From a checkpoint of a small transformer trained on Wikipedia.
Size: 10 layers, 4 heads of 64, MLP 512 GELU, vocabulary 512, 2.77M parameters.
Architecture: LayerNorm before each block, rotary positions, biases, untied embeddings.
Training: a variant of SOAP for these matrices, 6122 steps.
Each number is 500 + 25 x the weight over its row's rms, rounded and kept within 0 to 999. Layers, rows and columns count from 0. Numbers have three digits each. The size before them is the row's rms in percent of the matrix's.

# q: layer 3 attention query, 256x128, rms 0.257, rows 57-92, columns 0-63
# k: layer 3 attention key, 256x128, rms 0.251, rows 57-92, columns 0-63
# v: layer 3 attention value, 256x128, rms 0.226, rows 0-63, columns 0-63
# o: layer 3 attention output (transposed), 256x128, rms 0.207, rows 0-63, columns 0-63
q57 116:484530471528535535520469500467511464545517509513508495501539503454530458508508486467519516468449549517482502525501499504476530502458500499567498509521503501513522466487488451483522462480474518
k57 115:494533497522509520491502503511526502479497508522548468499484477541515512480477461486470502526483482511496488525471471490562513523519466538492489475502508516470557483463529529507524490530498538
q58 107:462515517488492450496495463479489467511499455512472514469519504538546506469497477455526489478484433520506502519545511499478516496496457501488478484496552538486467482509490470478478462509539483
k58 101:473489483520471486566518527476518521488508493506458496531478523485498517508492538521491495502509510494471518479498532500501510479492513526486480424469448450474546545528504510502490497497526570
q59 108:559506505484510483500535513518463479490465534505503520536490478542504527501504465501471497479513580504529505507505504491532491495513469462508497503508497521469519512520489515504476524518528465
k59 104:478551441514534524497469470483491478500498498498483469481556539493476476525539516492527528546495464480540532524482525494495446512490482494515514514504480513493482519518522499494518493509551450
q60 117:467498485497503495507490490482531492499485527481440500496498505494513468436496511489503480458476499504489499502457465478538518486474515497555506535469521506508509480489532511482528494502478510
k60 106:527490515530494473492540503473475463549461496516504502480539529488457496497504506534492472473512483494507509452539487483479513550456492482472468528489504508472472466474488452466484483541477506
q61 096:486495507540521545447515470515498519502529477534494512503520546507499541489448532498516517480509515502451495491499481472487470464501430468500452496525516539455535517510487526512497511493510498
k61 103:525511479460501507539488480487448488471518526500520522534481466507482506538521513491460499506541456454528551504507497460520545497518502498530474463513469490489483519510486530528479510487503492
q62 111:480529518504492492521477527483551475535514533515548506505490514535523492473528507504505521464521567477443488498502489533510480436523511491488502496503511510503499483508469500529523486479480533
k62 112:503496500501491473468508460542510545482489484478512489500454523533508563498530510513521491519486523535481508499457502480535479469503530491486471487559439502477454485489514511513507491475502485
q63 105:493534525516503516499486502518550524482526499512463464506507492522457501468524487510518524520466480473540456474526527458515477498508473501469492517502540527511496479486499509522509517518484555
k63 104:501501534499484506514536467487480495499537523465503494534477520531545512508488527551480482511480510464520481478458495465487501524463530447513517487505505484517481517536537510542491474479495486
v0 082:498492492517481504544525508539518489487515541471470540510484480480512496518528495540503478497512526511482487486503491482497523534473483494479475533458537517518503530445418523489499474520524526
o0 083:495463519545462496531528496517493482510523463544513529517493500527541522527491482457524508514542488498529460549453457537505508482514535475491493553539512551509466469528470507500504480534553514
v1 091:516525492525492512538451503490468495500447516496504514485492530499487518526484530497472495496467478495499489498489504489504533563494514462543530506498562525462514490530510470481481509507466478
o1 087:462475504484461498472484550490445530509518501521490478489479496506475470491505461564500527527472480474487515528534475525498499493496510494543514465487479481521490516513467497459452517471478542
v2 088:481486478488487518484523482485494521547519457498504561484493475487540481491513483472454444469507507492490487475508516475450490502469477524554510525509475473522518531458519513506497499474479530
o2 097:526485550518541511498506501483502463501487527453507506510532490480533478475488512469490506498520516506507476488550475559444518527528542489507492490522492519477499466481511491532473501493534488
v3 091:512495477488471488495518489463526487472535538475487494471501468509530537489495520509481549495523537490501507532476515502490500509510511538486556493491431491518475510505511486546519546519497513
o3 088:492512481486507478497499520489513504511524556475525541530494479469530489531521501499516481480527477568469490535495517451542534533464511438490533483528471539497498505468525498536493487510496476
v4 087:497523500485467539512493528498481484459463503531469519521522500528523479497558486475510514489478502510481520511506500479478478531523431492515503516474537486464497500473473467522501490487506514
o4 088:481491449507486449513508542479509481490481506489515525526518570491514517485500496542477482515509498500471508504492487505487477508502505461492525557433531499555444539483530486490527511531509476
v5 088:502490457524510502499518483517478493507486528498482475493487505492436507466503521478520531511559475535460501482497487493481508484553511534524477496508490477546485541495431471531507467477517502
o5 094:509540522515462472502536525481515526483526470530480472504448503502497491455541495511542514534543509559514550485523484530474515494520525471491487503478509489513487536465492526513515527497529492
v6 080:460547435534498494496476499517479484465504499477495505526509480492486492517516474523432537480464524546490505480512533489525556487505538551484511530473499511512522473468457538523550482539533515
o6 084:521501471531489524524461482525499487492529493496534497527499492479479506501521460482547467487485461545487561526526488470463505474501473487499464468523499471477473535491504525504513506533539508
v7 079:490492476455526484543477508490468519481538475504503483475535461494498483484464520503480497493498491472493510488524491514533463466540502509485482494508524435514495513484508475528513546519523515
o7 082:540478536532513468515444507489544492463524505516516512515560502521514517491517520464487485524527494538510509478508508480517492521488525487520492520459496484459502526532501531535512488529491514
v8 081:501486472453501507498517490503425478511497501544425515514505472514479497505512493481521495514487450525508482514518489500484523534525486513480508498492540477519541485500481497506474489449526502
o8 086:524540489494445485476523514494482476537483554479506478540495521494495529494483519493512508535510462533475512500491436505490512498500498508473496490488481488551460529497445545492521484523486472
v9 088:483486489515449492496539515531506472479460488506489472455531523517490490497533528513480499455528466512495501497526522505497495512510493493479497485518514505536473565490499527528489492522522553
o9 087:483494495515473490502464496477502505477463465498515524484481513485513454521500507506479514518519517518558499494490504476479483495501431453474492509518463523487459528467493517527484537500519460
v10 079:502495499473506518488509520506511529498513469503469487475479499527528537519473488505478509467541511569482462510488510519508479439452499492512461536496463534510525513482487476502509553526524447
o10 086:484498517499522510495507528532500474502514540472481535472491510471470498432436507486503498434486473527501550518492489495465501490473460443517516505508475510477514515470526528500489472506509472
v11 095:484527527500436504476485491518447479497513513498485510512531408475482512479483551490488515486480482473480542462496440548503463530515461502490509459493482461515501543511516511506505478515499525
o11 093:510560523487520493503506507471481515447475537499515479490502502494506457516514524501457465454517494523468491487504507516503450498525466496459506500497493494482462472500485525543549512522520454
v12 094:513501496558429539472501483502519494482518536516502519495479501502510487530509509477494532558476513543530476533539458478500568502488483504533499489511498497509469523480508498471537522494536513
o12 093:535492492482520483539499521523474527516505528484532504584514525511502505539496472533531542477493474491522488479519534483517524510530459518532467521483520514461504490490444513489517495523537477
v13 088:527530535504478513511509499502555492458524535471483524521488478513491531468497446498489506507485521523512500480487507491487472513486535483510470518479466488512481460525445485499486550509507453
o13 086:531511465476502502496473524488507541499507524486499527512484549512500507479480546508543503441500467532501469528501481529539515524487465472497519513489510529494513505502551514523528493472497502
v14 097:480522528518425497466510501508485534474534525532470517503529505521467493496520493478545518520521543489464528515533509557501487494450488510486491473521502472517469493500511504496500503467488504
o14 101:504499543487519517484476487507522521445485528470554474505477537529515475491513517543476472489536502459527488496428522503526524522519516522540536507503500493527486525514506459491491464528494487
v15 087:512483506505507487448498489480481487532538479433501512514517482457485504533517511489494462513481516476518485487557501463518489535480513513534510481495497495495520528502520504501578512467520504
o15 088:521444499500496486532488500559487504477493541532495516458527527511526442511513445518502487491469479493511491505534484502472523515522504476499464527486533533514512478510484518477471480535486524
v16 097:549541509520539518506463514521474522531472525484506446473519516506538527468522495476536475516476500478498531517434475547504497507514476526490505524479491463485525513469478500486486480497482511
o16 103:464541482487524470494502514493477534470485501514478482520478509511489515527539517530485453495525499484506494501534510497465481476483514540478511540483542519545496485530547563492510544524519518
v17 088:524465517473467537504494498501512547490453490497442497483481521541487499500512511534458511526456478533504513520519474543506533521442515506501524450461493473547530487505481501495491490478531500
o17 093:533477528490447524475514524507468524524506527526526481576483488540501537510478548502500467487542456477488494485499495492510501528480481465508490479528513512521490485498483544479486493527512475
v18 088:490502501525539521528515478472492493508462502520517516534485514543522533523491498442497476494457504474472436489517502499471489494468487492520505487473502504495495495486501525554471534493509450
o18 091:489502520516487532524511530462499502496512498478478548537489495498522492481453496526518506504468488497488525492513441466517507518479473531525498463488468514449508496483539482479468479483497504
v19 092:527454559467502525517505483457453538504506512479494491516504499488506527514491484514470489471434488480482519502469479489520532484472480507532510493510485513502510516519515512490539512489491469
o19 096:482471513496498507494517506487486523494497561473485493503451473483488523527491477462497497474476516503469509512514482476521494493434485490456483482459488513501532502519501553492511467484472487
v20 098:510493466484523530543458513499514504496522509555551531523467554508492487495505498519477470509506501499472522489514472466495484508519504463510483525492497481502500515523533491508523529554529509
o20 093:475443545488514497500475470491479494544492477487460490505496490451487491504505490479481507502513529492509527476522495512468534507490512477537524457443547487490498520514499507468476504470501517
v21 085:498477496478487483481503489495484473501499517507536511489450492482569498513524479529447522478468478549497496487517520486484536498537486445522467550508517482515478474475463471482525548523500494
o21 087:475468450532506459503511555505487500491517508472500541497480522499455478478457511499498461487495499502526492519584520515459506534512480478471495504475477456485525498514456517540526513465517523
v22 100:506479473503503487511443457487502496462542474497507505488542458452507446477474481523468505494479490526491535522472480494501515513513527484524458484504478535530483522499473495472482482503481520
o22 103:521511500478482523535487462522510503533509501506551492494462471466488483497525511450525484484526488507477467510490521493496461488523516498492549501478526497491511506533519517529496502520531514
v23 098:498525456513478476515501478502509485454547550568494528479478490501519491491520529494520506471536492506445514501485481494521462460494518484447484514492489482536502534518507496492487541479514536
o23 105:488510514504497496495506481478524508467496463466474508555477539455512477498528560450501495471520527493476491513452469516537506504517510492486524464520460477485470470539510531498521467529513526
v24 090:469481502501534486542472524480453519486476511452532480481477501534450529507475504494505493514478510535449525535517504538479472510475509527503498477538501503525509478525532467521508491499468519
o24 087:475509504524540509498499518517486506466528492513516443503547475486497470520476498485457515491518493494507504451476537464496498524556470467495474498489483502521483561505530506455475517466503565
v25 089:526443540456521520466549491470456533528494500494478527518533493471485482494468473528504485504471482519527548478507500542520488440497499508517531535508526515461485474499520516502495483467552539
o25 087:503532457531460525512512449454454508528497519462456497505514495506469503497506504517508513534510477508527488515507512479530501552472514495504509448451468467494523489527506541504497483509476435
v26 089:547481519452503464474481549522507527493520547494529506461532543516560498526480508528476534517484484532479524535537507485510507431497541480450531518454514474493495520503498456479520510534484470
o26 096:482480437549513472466518510487512520509502517508467542498501514516484470515513540531507515497510517495529525494496523522522501500492471485479449511549524517495512514507473523502516533477515570
v27 089:499511505546456496491477566510556495514527504496523500544479485559499541519523488528536504522516499535447500528485480486499471487529502517527528498495505509487533495529510471502485462466497490
o27 091:469493486482485546503493510497473450544512499512508491493527507492510480478466467516518513460496491539493468492503514521495489501491455472517503527495439520495543526465514452507510546468508532
v28 081:524531522568525521482534484497520528483493495507514486524472509515464486483472555503512464532495517503516516522515510546528492480496480482519526497474483493482518501473538489496485487446485518
o28 082:502535527489488504500525512514465563485470497467508495502465491515479490537548479463487485457502530455458500474540504515506514490480492492507510487482458512529494499500530524467510507535491504
v29 087:449481507515552530530501501491485469523510536535488511465500523484505495460479507548524534510543493533527542520494463467496461526459487473497467528511500516464460476529482485495460481490532545
o29 085:529471451502540458527529532521495518514536460453468495513513512474452515548491523500458524499540507520454471490448508498508487466523495493481482470508500479514521429537475507531489474516527471
v30 087:499519520520479459524528475478512491517521467517518515475482470491513504497483481505514522505522526525482496519458527494455508489498487441498470519525469516452539490503461489456502496489505521
o30 085:473494492504505501506497508485503482513482485505491493505507531483452542514500505475498482463507565464477458546502527508545508533504516489508554510482478496543538476508509489492494485531494480
v31 089:516495514549521482481479470545508517503502496466503523485503504497472494506520495516478473476513513464567495478532513493495490521527521455493523453532456541544517471521512502539519486499459526
o31 096:512515536487485504483479501476476473541487489526518549488459465494493478522496496456468467524500544485462471498512570510481536493526529535537527502520530515518491521483498430518507529463491499
v32 093:515548484529484537487506528476486554516478475497501544514550483479485496526476490493514506522535510473551502464519538539528540497507516470541518514490474496534473514483482485463535501484520498
o32 098:504502496462464492485493527473459502493451485483450484488523484490543453504518477548517500464505475479532474482507542530527488508502518510514532526507510447493466487501513432465463483527487487
v33 097:530504474494455518490456541514495505461499548519459535510464525521524517497464472543524530535495499505500525504495513471487487473544495529505506483469512473457537507488451477483478486476502493
o33 100:476505503505515471491502537464521494546498545522493480523469514542512486491512485531524516524479458530517494520525477519490485466471433484512512476490512522519546507492489500542544496535501499
v34 098:523478521514491499514487511537525506475506561499483537532469536487504517531542495506507494469521515527490468543514544474476500509482493494517524535535463557506504479490462474503522542491496428
o34 102:493505513496541473525523511477433479521521486528500537492478495527500482466469518510543515472465498500492478510509497516502529498491487489562509531528526515479520490515470489473479446463525526
v35 080:443511543538505483475504503484498526510518503535549539504486511537522533501511480496499458455547482467520477453465494506518490502492487543473512517526528492514478482492495516527491507501492491
o35 079:531494503457545517485503515458479545511487484480482520537498498467542534495508480510494475483525548524558519525459492536504495506498529503525515496485493512458513502484547507504525497459531496
v36 089:486500496525511533509519554525491489516497492507511486506498542494510480456460467459504483498523549468503440484515499487500463538526534462503521510516469498506491497506515483489456508572465463
o36 104:504480463466508491491469460455498500498478508493521508493485461460491497476444483495429513482468527471512487455451491533495499454488469515520491484524477477502508507481513522489506509428463475
v37 093:454470497508523555503468513482515507520514470491505535545513533501516460497495499471493473512468521490497485485493491465494533486510495536531511509491488480433482489496498481509498469473500506
o37 093:559458450495502512501509464504442529532465477511448493516503501507534521491508490481496512480470513468462523513497490523472504531463515484503508557509509506499472514517532498486538499495514477
v38 083:517475504495478513498507452508540483498519484508469521504484459493519482477497504499526521467471480526502475507510510464494523518487522510483527503496474521484443446503467498451523521503552526
o38 089:537444457512512461492513500508495493490537481538468522499496504505490512518450532522554519505479468533504533513535496474537486486513492451494516508503470506498512491477497502512532463509476485
v39 095:508504537531482497517504515506532523476487468510522525479488524495506504523514485436498524521477538534489470524489542539484490454515502515504507491473439522482517481554529480514488493509523434
o39 097:466513485471535515519521536460447495531481507470498530493501495505550515473507502524521493422470503483539524494495509479501536514475463543509546488516485489518526518493553450482515498457520510
v40 093:488501529543541451454493463514498512508498504491462512460508496531525497470485523467523526505513450494518522475538476512517487494530512478540487524483482468506429501485445497533480499500481531
o40 094:561522460493511493491489565462490516476492491514510506517483518461492497503558509467487505495533479517526471456520511505487499514497523473506507533506467513526441506497489507527483505489502519
v41 090:531524513457515508540496453493517455506507532523519524486534512506522470493527490490502486489447475538472512545508448510477500509444455491501493499512491529531503491498523514505491439538526520
o41 093:471465510496510472520506521518487521494505482477490490486460485525441488500460529536492515534522534500459502510528467455501501520488504522496486473514487532514516498491530488547484548498509481
v42 096:538518509473521532454448520462511527517509526530513516563468518491519514536476489533458474480471505498496498481485443485506471510517502524562516533498488515509510529475490515545534500480517477
o42 101:477471497489523497516512531453456466513476499519478486480472470473523471479439445521493478461490509495471509490473471502437489558491491475510486484510524476462516500492548509486538492484524496
v43 101:496483524474524509477522521442483522484478511521522484526505474492486505487528503502438475487496521512516505506541521509554480493531457490514522506493523499473557486468529460477527506467487482
o43 108:533510482491505449517515516502485511482514538466493530499474491526483482475511485508481467519471488489492491499510472545509476488462449490502496498502517479508530481518511506528484483512469533
v44 089:494505455457469497477501471431471526529468493504525470473518508535467496522521521483519528473558465475480471445522514506497505501482495550494521477502496511555509515463530464506510490491502491
o44 089:512496527444481502488513520508521519459505506509461483526491479522527479457479492529514511494515541512526535481527515506532504508505470492510487470513474501481514519469496519510490499536467506
v45 107:511538461475510456466512489518514448475463495527504508521489477521500520480478523488535579498485494522456522539508511475491487456485493535506477475498481509497490477515526459520526470473521548
o45 110:495533520484513517541530465518536523473518498500502475473505548487479463474525487491507499530495513525465562511509545492517504528475473504514495511514460493513497519473504467530505493543491492
v46 089:493509503492525508507496509471506499514495499510550524550462483487499510494498483480504483470531496496498466475470557462503511482482483505475563515491506491488469491539475462484503493556520483
o46 087:527477491475504497503488461470506511497537494472498500504546529515502490475523491507542532484494515511501514512493494544549521449458498526527499488465492493448526514505537475436485545467473492
v47 086:488525512452510465496497480505509509488474504473506484502519495502478479500552507521536504505443515512500501498519439501507514555523486542499488450537481492545465526482480534474518517498506488
o47 084:505476491486502472510511510535476456502534513522479474481462502514516543520480447495520477490488481497511496477544491472527500485469508529490490515458492502531480551471473511518483476556510534
v48 093:502476476437504454488481480477499525517504480472486475517461551468542455535543510513474508497509468512506448514502467481490495492504493490493537568516488527492509482477495522514515485521592475
o48 091:478476484494486500545507516501495443525555454565481516492531497539496534481484482515527484497494504488523535511511491453476489545465526492520460483507510468515547479535456529461478512478509522
v49 099:519550494518460493488479488501491476506474568505491505551464496511491502470538502519509463506497487485533479530524526534483488500501510508488473455508527528552479516492504505491490530496470486
o49 096:505498578434529494481523500483501545503498513546527481507449490501522494489484500490481509530498458519487501502458516489502516494517473555510492524522503512461459484485498442468490522495511513
v50 080:452481515523518498500519451502541515507501472500484500454484511516492506535462472482493552497470505515515491486475478478521494499499491518522497520468503484472537478483515475520489468438467522
o50 086:500473485498497510480498515525503474496513468476467466499517459512497534476500454480505494512520477448520518534499492525465543527551494506511519527480480464513503502504491490536542517471508512
v51 093:528541504504502517520501481519483516529481515527508479462537492478508455470497481453492505508461485509544506515495536500504478513545510507511502496472512507503489483498540485497523502444539508
o51 098:551511508515489468492453502452469485479479518477464494493515518533480514530504485548542554515514455504523516497549506458534512484474474527507487451470486458522518500483494529490461490485526529
v52 097:465478491534483495468529458514539463544473486522506524517504489524490543507556524497513510526507504492497525500507482522481516489472556475485480515498485523509452442502472511503507476500523508
o52 100:523489464460492537459523463515518531539505451515462471499498523492487503468511528516487492466534517499471484534523522490493519539494483471520495520503448506494434466488479493481479477521490498
v53 093:517475476509491505585483539521533526469512532482495540504493492527488516519500487473489493491526563485491510485497470493482491500514475477503508540497458514485502488470483483488469507517495508
o53 091:475513484479524461525490513470512449531520494477512513482507504495504503528511492490497542513544478516481488499483477536527488480528496471534543484506555514498462492496519463514514480462484537
v54 096:500484518463539461481550506494479505510495499489518508503548505485494513498489457519469513514447489486476490505509486508447504522465470507513515495511524500504529520493519474527527489478508508
o54 098:529507488517498549551531471490464477459513523512500480497514479504526468530472460525490493488487529504531538504528487474512482547560489528499468507495549510498500537498519487504476493467536509
v55 083:521502488501498520510492506507532503520505477542451509477520535487515498499517523516453499539513515478509492457524528534462509500499511476481509514487505438486462522495523500484475508451507495
o55 082:556510479516513476497542483486507519487445491502491511504501525510545495492502498502444495472519536499506523522518519477494505478544466495508478506501572491496478515524511502492542502530540524
v56 080:486500512471514516511477508532450532515489527487519500476493499483510462537481512504520471492478507463486461538474490454458518487506531474522490534493534507524483493514499435518519493512499452
o56 087:520459522534511484496529542487531478499544476519496478514556474525516505508497484496491531456499529472495489457536493499458491496502546504504435539516488477510540527488489505445465478468529542
v57 083:519485544493538501471521478441547495534488530495500479510478494526533508518469537509483508490478483539481466506468492485533542467456531481508471476507488498491492548518470515545488500493500515
o57 082:516482508494548510509559517460498477537527469529472484549502558451452495507477504508545501532495484483502509483470511491526495518463479492484495465496495552480506476486517490490451521477544519
v58 098:533482452509507476453490504503461523480491491516459499484548462478520500488500506515498509492486516495488528541541513500500544449544526495480480491539491496504448448502502495525509505547468563
o58 093:509532480476528522507498439461557529481549517510522523492470519444491470473509523500513485519519487551511512492507509499479469471514486502492504509497480479483452544503464479488493488502471525
v59 094:490508490508450471462488457512496528478475497472488483454465448523516476494505530513535477504503525519489519498538527569517515516478460514496497433520503522490473488545492472512522504475486504
o59 094:499545502483498519490453531487497548461533526527523503490508528509544464477510495457484506459480486520501519492530551455492455513521484489504566527471480521530481507489498481517501501527509467
v60 094:502471497470521460511488492483515505542511466509496495456488505501487503515492506466546496538510498487511497514510492491505475504515468549519469475474468550503491449559533474508533514578498452
o60 090:527480514437521526482509478505534467506490558512493528507481464468499497459496514503480532473500527516497534477481481497483505517488526532498568489495482498514484475474521514460443505455435504
v61 099:483507492572498438476471466536489464507508489475494512465474522510495507512519504486496492506495533499466481497543497514506523444516545467545458498527505507520503461523510467551544500511466461
o61 102:506484504503533539497504494503513489517500487500476531496470528462476439437491483497488470517487508513464509518475523498466517486501482506524518490520435474545449507465485459534454494461497534
v62 086:514509448470483489515465514544528503488467530460507461476507525508503535510510522485469521508491514453513490496462511485478498484527489506548478510528549548509459505477551490488537479492490435
o62 083:494531512501498518495494515495558420529509525493510534529510473576513493483463451512473551479522534494484513580546529475487497478509504500502479542530468509486527492509478501498506428491511537
v63 100:483525479520497521470523492508513508479496544499478519495515508513476477478489481502515460503510531516531503541537505493490559516500492495510496478480484500527454510460475519477536478516525488
o63 110:558487486437478462494468476539488511514482501494490479498472474468520482483496466544545516496520465522552516468492490523503497490520493532514532494538505495471511525490477487510477440496491463
q64 088:468525504539508533470501517500488482498486503525514447483491506550524496529467439497475491504484465504519531482519504503540520500517539491491529478460471497512508515487519528480540500497522501
k64 070:462481507514525520492460501532499488518508498486509478498464551484452521531543495539508534478504544465464494476532513530524513479518533514502504498513526476472489544522522520499511469502495529
q65 054:529537502516500505498522517493509493521498545530562507458504465545531520516507456480489489501492468505558541517508530512516562521484473555513499499499463470521478475512486527500526456518501499
k65 097:497480552461517500500532522518490516475521468464536486487488508482460486477529493479460536507535507502489517515494518509486505466523477506509496528545487496501495503528485480516518481464488511
q66 067:533511534498495486522511497441518497509498480485495496480495533486494504496514543500508528557521523520452463536480521499502510506503482511488538535546510518562523508495532462552492462505478551
k66 083:460545502484493505471518503472486544491529493518524509464458460502501506518505508502492453439446524527456479559480521509463488495460489480488504517487512484521491505487482543506459474521481478
q67 078:466505520487495480483483466554474496499502494511475526496503503458510464505518519512516508483496504481494512531500479508517495509495499467473541516472504509483500553504480530517558495531529468
k67 084:480520495504501539477493487502488521489507446520501496511503493526483468515483536514520494554486504502544543491477484505503469529491526489523476493501495525483486504475512498465509470490503486
q68 076:544528546462426495468487479477522503481543468531509508511506503505463482543486483519477501542480520503476525522519485480496496513491503495509490523515473469512481464523520530483481558487493452
k68 095:496489494511496514511462493486471484502456521488480465520517474523509490512492467430465491495501474463546501498523470500470548483457476534524473498486502488521482480511482519503552502530536453
q69 084:522491484491577511508519509497506476493516467504528489463491476544529512464499497466504488484502442558516510471508500472494535477461508492515503498492507469533482497531463493494505454490551520
k69 083:506521518453481521460492517487491504475470507484486522497473502538463456520539537556508506498488526473487453486472494551480519502498522518508492488493544492561500506517480557527474458489489456
q70 094:438552511490502516486494520529526515499505510504517470469461499511463519485492507537494532464498528471452491544566518489514496489460490486517537496467490537486493480484502507483495504498512507
k70 102:511496513492530484499525482483511510566511515530488485456528480458497490495494507493535559510473535520497493511500467489486484496494477477464463498502481482482538511460464535506508496478488527
q71 092:465502461480507518491513515510479526490524527492496524506494519501466479458467477539496551490534463510499472510455478478524487502497515533469543501463488516480522573533511449510505465518485526
k71 093:551489531462500490527448532494486498541499526529483448519480493501514486501492499535509452500518517492494510506562508501510452537495485504461455534559510520501494537526470459472485522482500520
q72 070:463506526518504540462489515483487488489468487527498465488509501535509475556477464528498511490480472493528510513477481509548511519499522484458512486478489510503510523488506554468523500503500472
k72 108:516481517540485513493468524498492460483440490500491463498520482521511488490465472433476473499552487479535517517527496538549480525504513504491498533484480485460486517480501495475507504509527517
q73 090:568473543494499494505510482491541477548500540512474517475447498484479510527501537495498488558540488515460507491508493493485533508499525514548514474529497492523525490507537498515459479534455512
k73 084:504532468506489477464473477501508560487509538532444505464466501491471509496509547575535494481511510510526502466457497510489494533462477511484482492515555493519500484530461521529467482506469488
q74 060:525444502476481507506526510515479554488533486511494520534477512485484522512527484505513551507501542525503476514498481513482498491485471509541447501492525548448511475519515484507502525497454499
k74 069:507496522487471489488501546478492490483460520495490488524481505468506503485504516514473553491511517519516472445496426496467522481510492448453440512492532476486515506519489495532466519480464484
q75 066:525561506528443503520462514483517444497525526491549494484561501541530499508490504479493472487488491492487544509517501484507509507501485468496482487499448462527495495495500519494542511520543476
k75 085:468464462516465503523470508523452483485489485484493488500497449540507487515453426477477488546506476457501512464486503498494473464517508510515527489457517486462458472457527476460518526518537534
q76 080:461511482541441466476516524501548488511434485446492478488534468504543492531427488492456479507487470481500520483486503466511492477528487514459451508492475486517488476461516491474476525480509463
k76 079:496458495514523488533517450496519461457529489504512499500516456570510518522459474473485525499478444522527478464502483478514493493471533482497460478475483510458465523529486488495519542498501504
q77 090:526502494463474465498534497503522499512510436496483478503478449491497479490448530497472558558487465527461527511513508444489478504468497504467472519473519477513514517500510507477487470497511466
k77 126:498553491478513491480516479472536518500508530518543520480494533465491512525514518567532521483489540520495456496533505476450527478455467477493480495480515494505519512538498487528478481483443482
q78 088:503497515487495505491542497515489476526507495516533463484517522452451545463479495521469496503511540482487464500491545508483519487513503525500487490510515521507479493495457484500490514500533517
k78 085:518501462443505504481501500451493496511531460467500453519503486502484504553520479527501533455504532522543483481472453496545491519502466513518442471539512483494477472505540488511530510485507521
q79 101:500490477564481501502491556489501534499544501484482468471500511520492490486488516531519486491501496505503495484469508523503551508500526474515466508447542480506520521499469502511476545445490492
k79 093:510518492518499526494488511526529494483486502522486479495534511503482516513458494499464550498473488552422501493463496519485482471518481506471488506522489486486478468500451498458508465511518515
q80 102:540509507499535553489464515503508530514505456481498521522503487500486501482503492490521493474467499536466521504488468513465497523488503461497492460536508525447515498502506486504531469506493520
k80 097:513495475493529529499473498515443496487463521533532499485483490464519527470507507457487506456473530496510449512523488499492504470528485518478519504449493518502528527470540481488486519429473497
q81 102:519515479494464496498530497479495485537493472515511470487538465435489531519480468509497488480515508534502463497486561538499470506526467530482490504482522512461530556523526504503506528539502489
k81 098:506528476488492510508473512457483499503503502512514556509499515501497402499510470509450515458495505505507502496562471507484449516482479490519509492524484482476489495511507486487517534463522531
q82 085:525503525449427475537505518525499508506530523509499491441464480487463497512501478500488484475480466478521487542520476468456455515502465524523498481460516502493468548520523527493482497502477489
k82 088:502491449515488504470501523502520526533529532518485493446504549505515500499517463490558546466495515489518488428497474496503493512485506506543442494493445523483524461511451489473461509461496491
q83 103:525537520501502512471520517532464516488525490497511494494445484519528486464516449503509524488497478487502520469506567538467519477496485498499509500509492481526495524454536511538570517502513487
k83 093:510525508504540503527503522527470494489532476509495497486473523501483520522497538481484513443518508562493515540533501472468549526453466492514540457472504499565487494482489507522493520467511497
q84 087:500506524504529481497492478504455481493488493476499469474456511471457554507521541491495513494490527496493505465535453491504515522494435499535515505489516534449485510528442526536519507469556478
k84 084:466515517523493513493522482479478473533470420505504490484515502536526495534469478472518480530524481487448473523500489516524482518517523538483564498495495461490470512489502505495532482467515502
q85 094:505492475517479488510533517508512488473493544509484516483474538509534559543541485482480494501527506463510514470508484519445473522519464492468540478510502508490484462514487541492481513517472469
k85 098:525471537520467465504518523517532522500500499487486538484489535470529488467490495449517485492512481514503542457443488455501520526539510506530517471503494511475539493475470536522531516492547490
q86 088:548458497485486529486455493506521508501508539515503515456486514476539506446469513498531487512483524490495506527551511499470518506503509489511529485497478498513517545484498479499541589502527492
k86 088:522530457523459495491471525480483475489503477509464498503468564538472496536537481501491491499496533488524471538504493513540531495505502500518505498499448513470484445457482523530476514510527513
q87 089:499503505454531482527501523532551526510514509498516467496549483477494467490508506509518479503504524494464551552460536528514531452493461478509497482501493530488517502488495470510536493509449511
k87 088:452516529530499509488494474476539541486517485499479490536513447474496528571499444510509513479486542502500522502513520482475510483465487485504462503472497482451471513480544471545468495498468499
q88 095:501474498442513496471498500471512499523482505483482478535541459501491517524492481451501507492461536501474443534551479501483515545524530524499523547523492496513530481496516519521524478523478519
k88 089:499512507499483527474479495502461484503478541494510532506516493469441480486472490506501482459500514487534510463496523514487506465561528492543463493521460501527492511508506527509477530520443549
q89 091:522478484525476540483530480490541469513554513482507474490501480468483545422483515521528494511501489515549525463475511486499504466488530536491538498530489500531492499509468491474510504516488527
k89 089:514487489501491488529510494481531515519525524502466457529474522523512477523520518555501488488465538462485521556484458503499461596487488517504480485479513469483484493482539511515501487489527474
q90 101:496539477529465466491498515477492513468516476524507495533536506498518488523567466531461500537481548496503520496456540465516478521499502492507434518470516485469467523523484477483480505533553488
k90 091:485499515500484488537498504482455455560486464502494509468523474459497543471461517505494509555504541528518506481546527446481514520482467497503512448539506484500491471485518491457518501448523494
q91 094:522493496518531522499539475496516529521514464487504514466510460526510497509484480521522423476486515456460528481519477495468539460500488474491533481504524568460477510514510518460511508479485501
k91 090:525523491523521511490513520534472522436488493507494498485491512516525475447494515503484532422469520488534474514495476515478494491509514550469543500485504508481519480478485467494524498508476471
q92 098:520531544452489506484483513436478521501497505504468494492478533506536462516510501491524505515529548498459530511537516484514521516552525530479467525448540488520466515476532503486457466534470465
k92 096:474535534472489526508480486541459541545515497506518488466532481515443511508493513482461511510487503482495489484534557488489462468472532489520511479533476512499526478521482528512446551523518456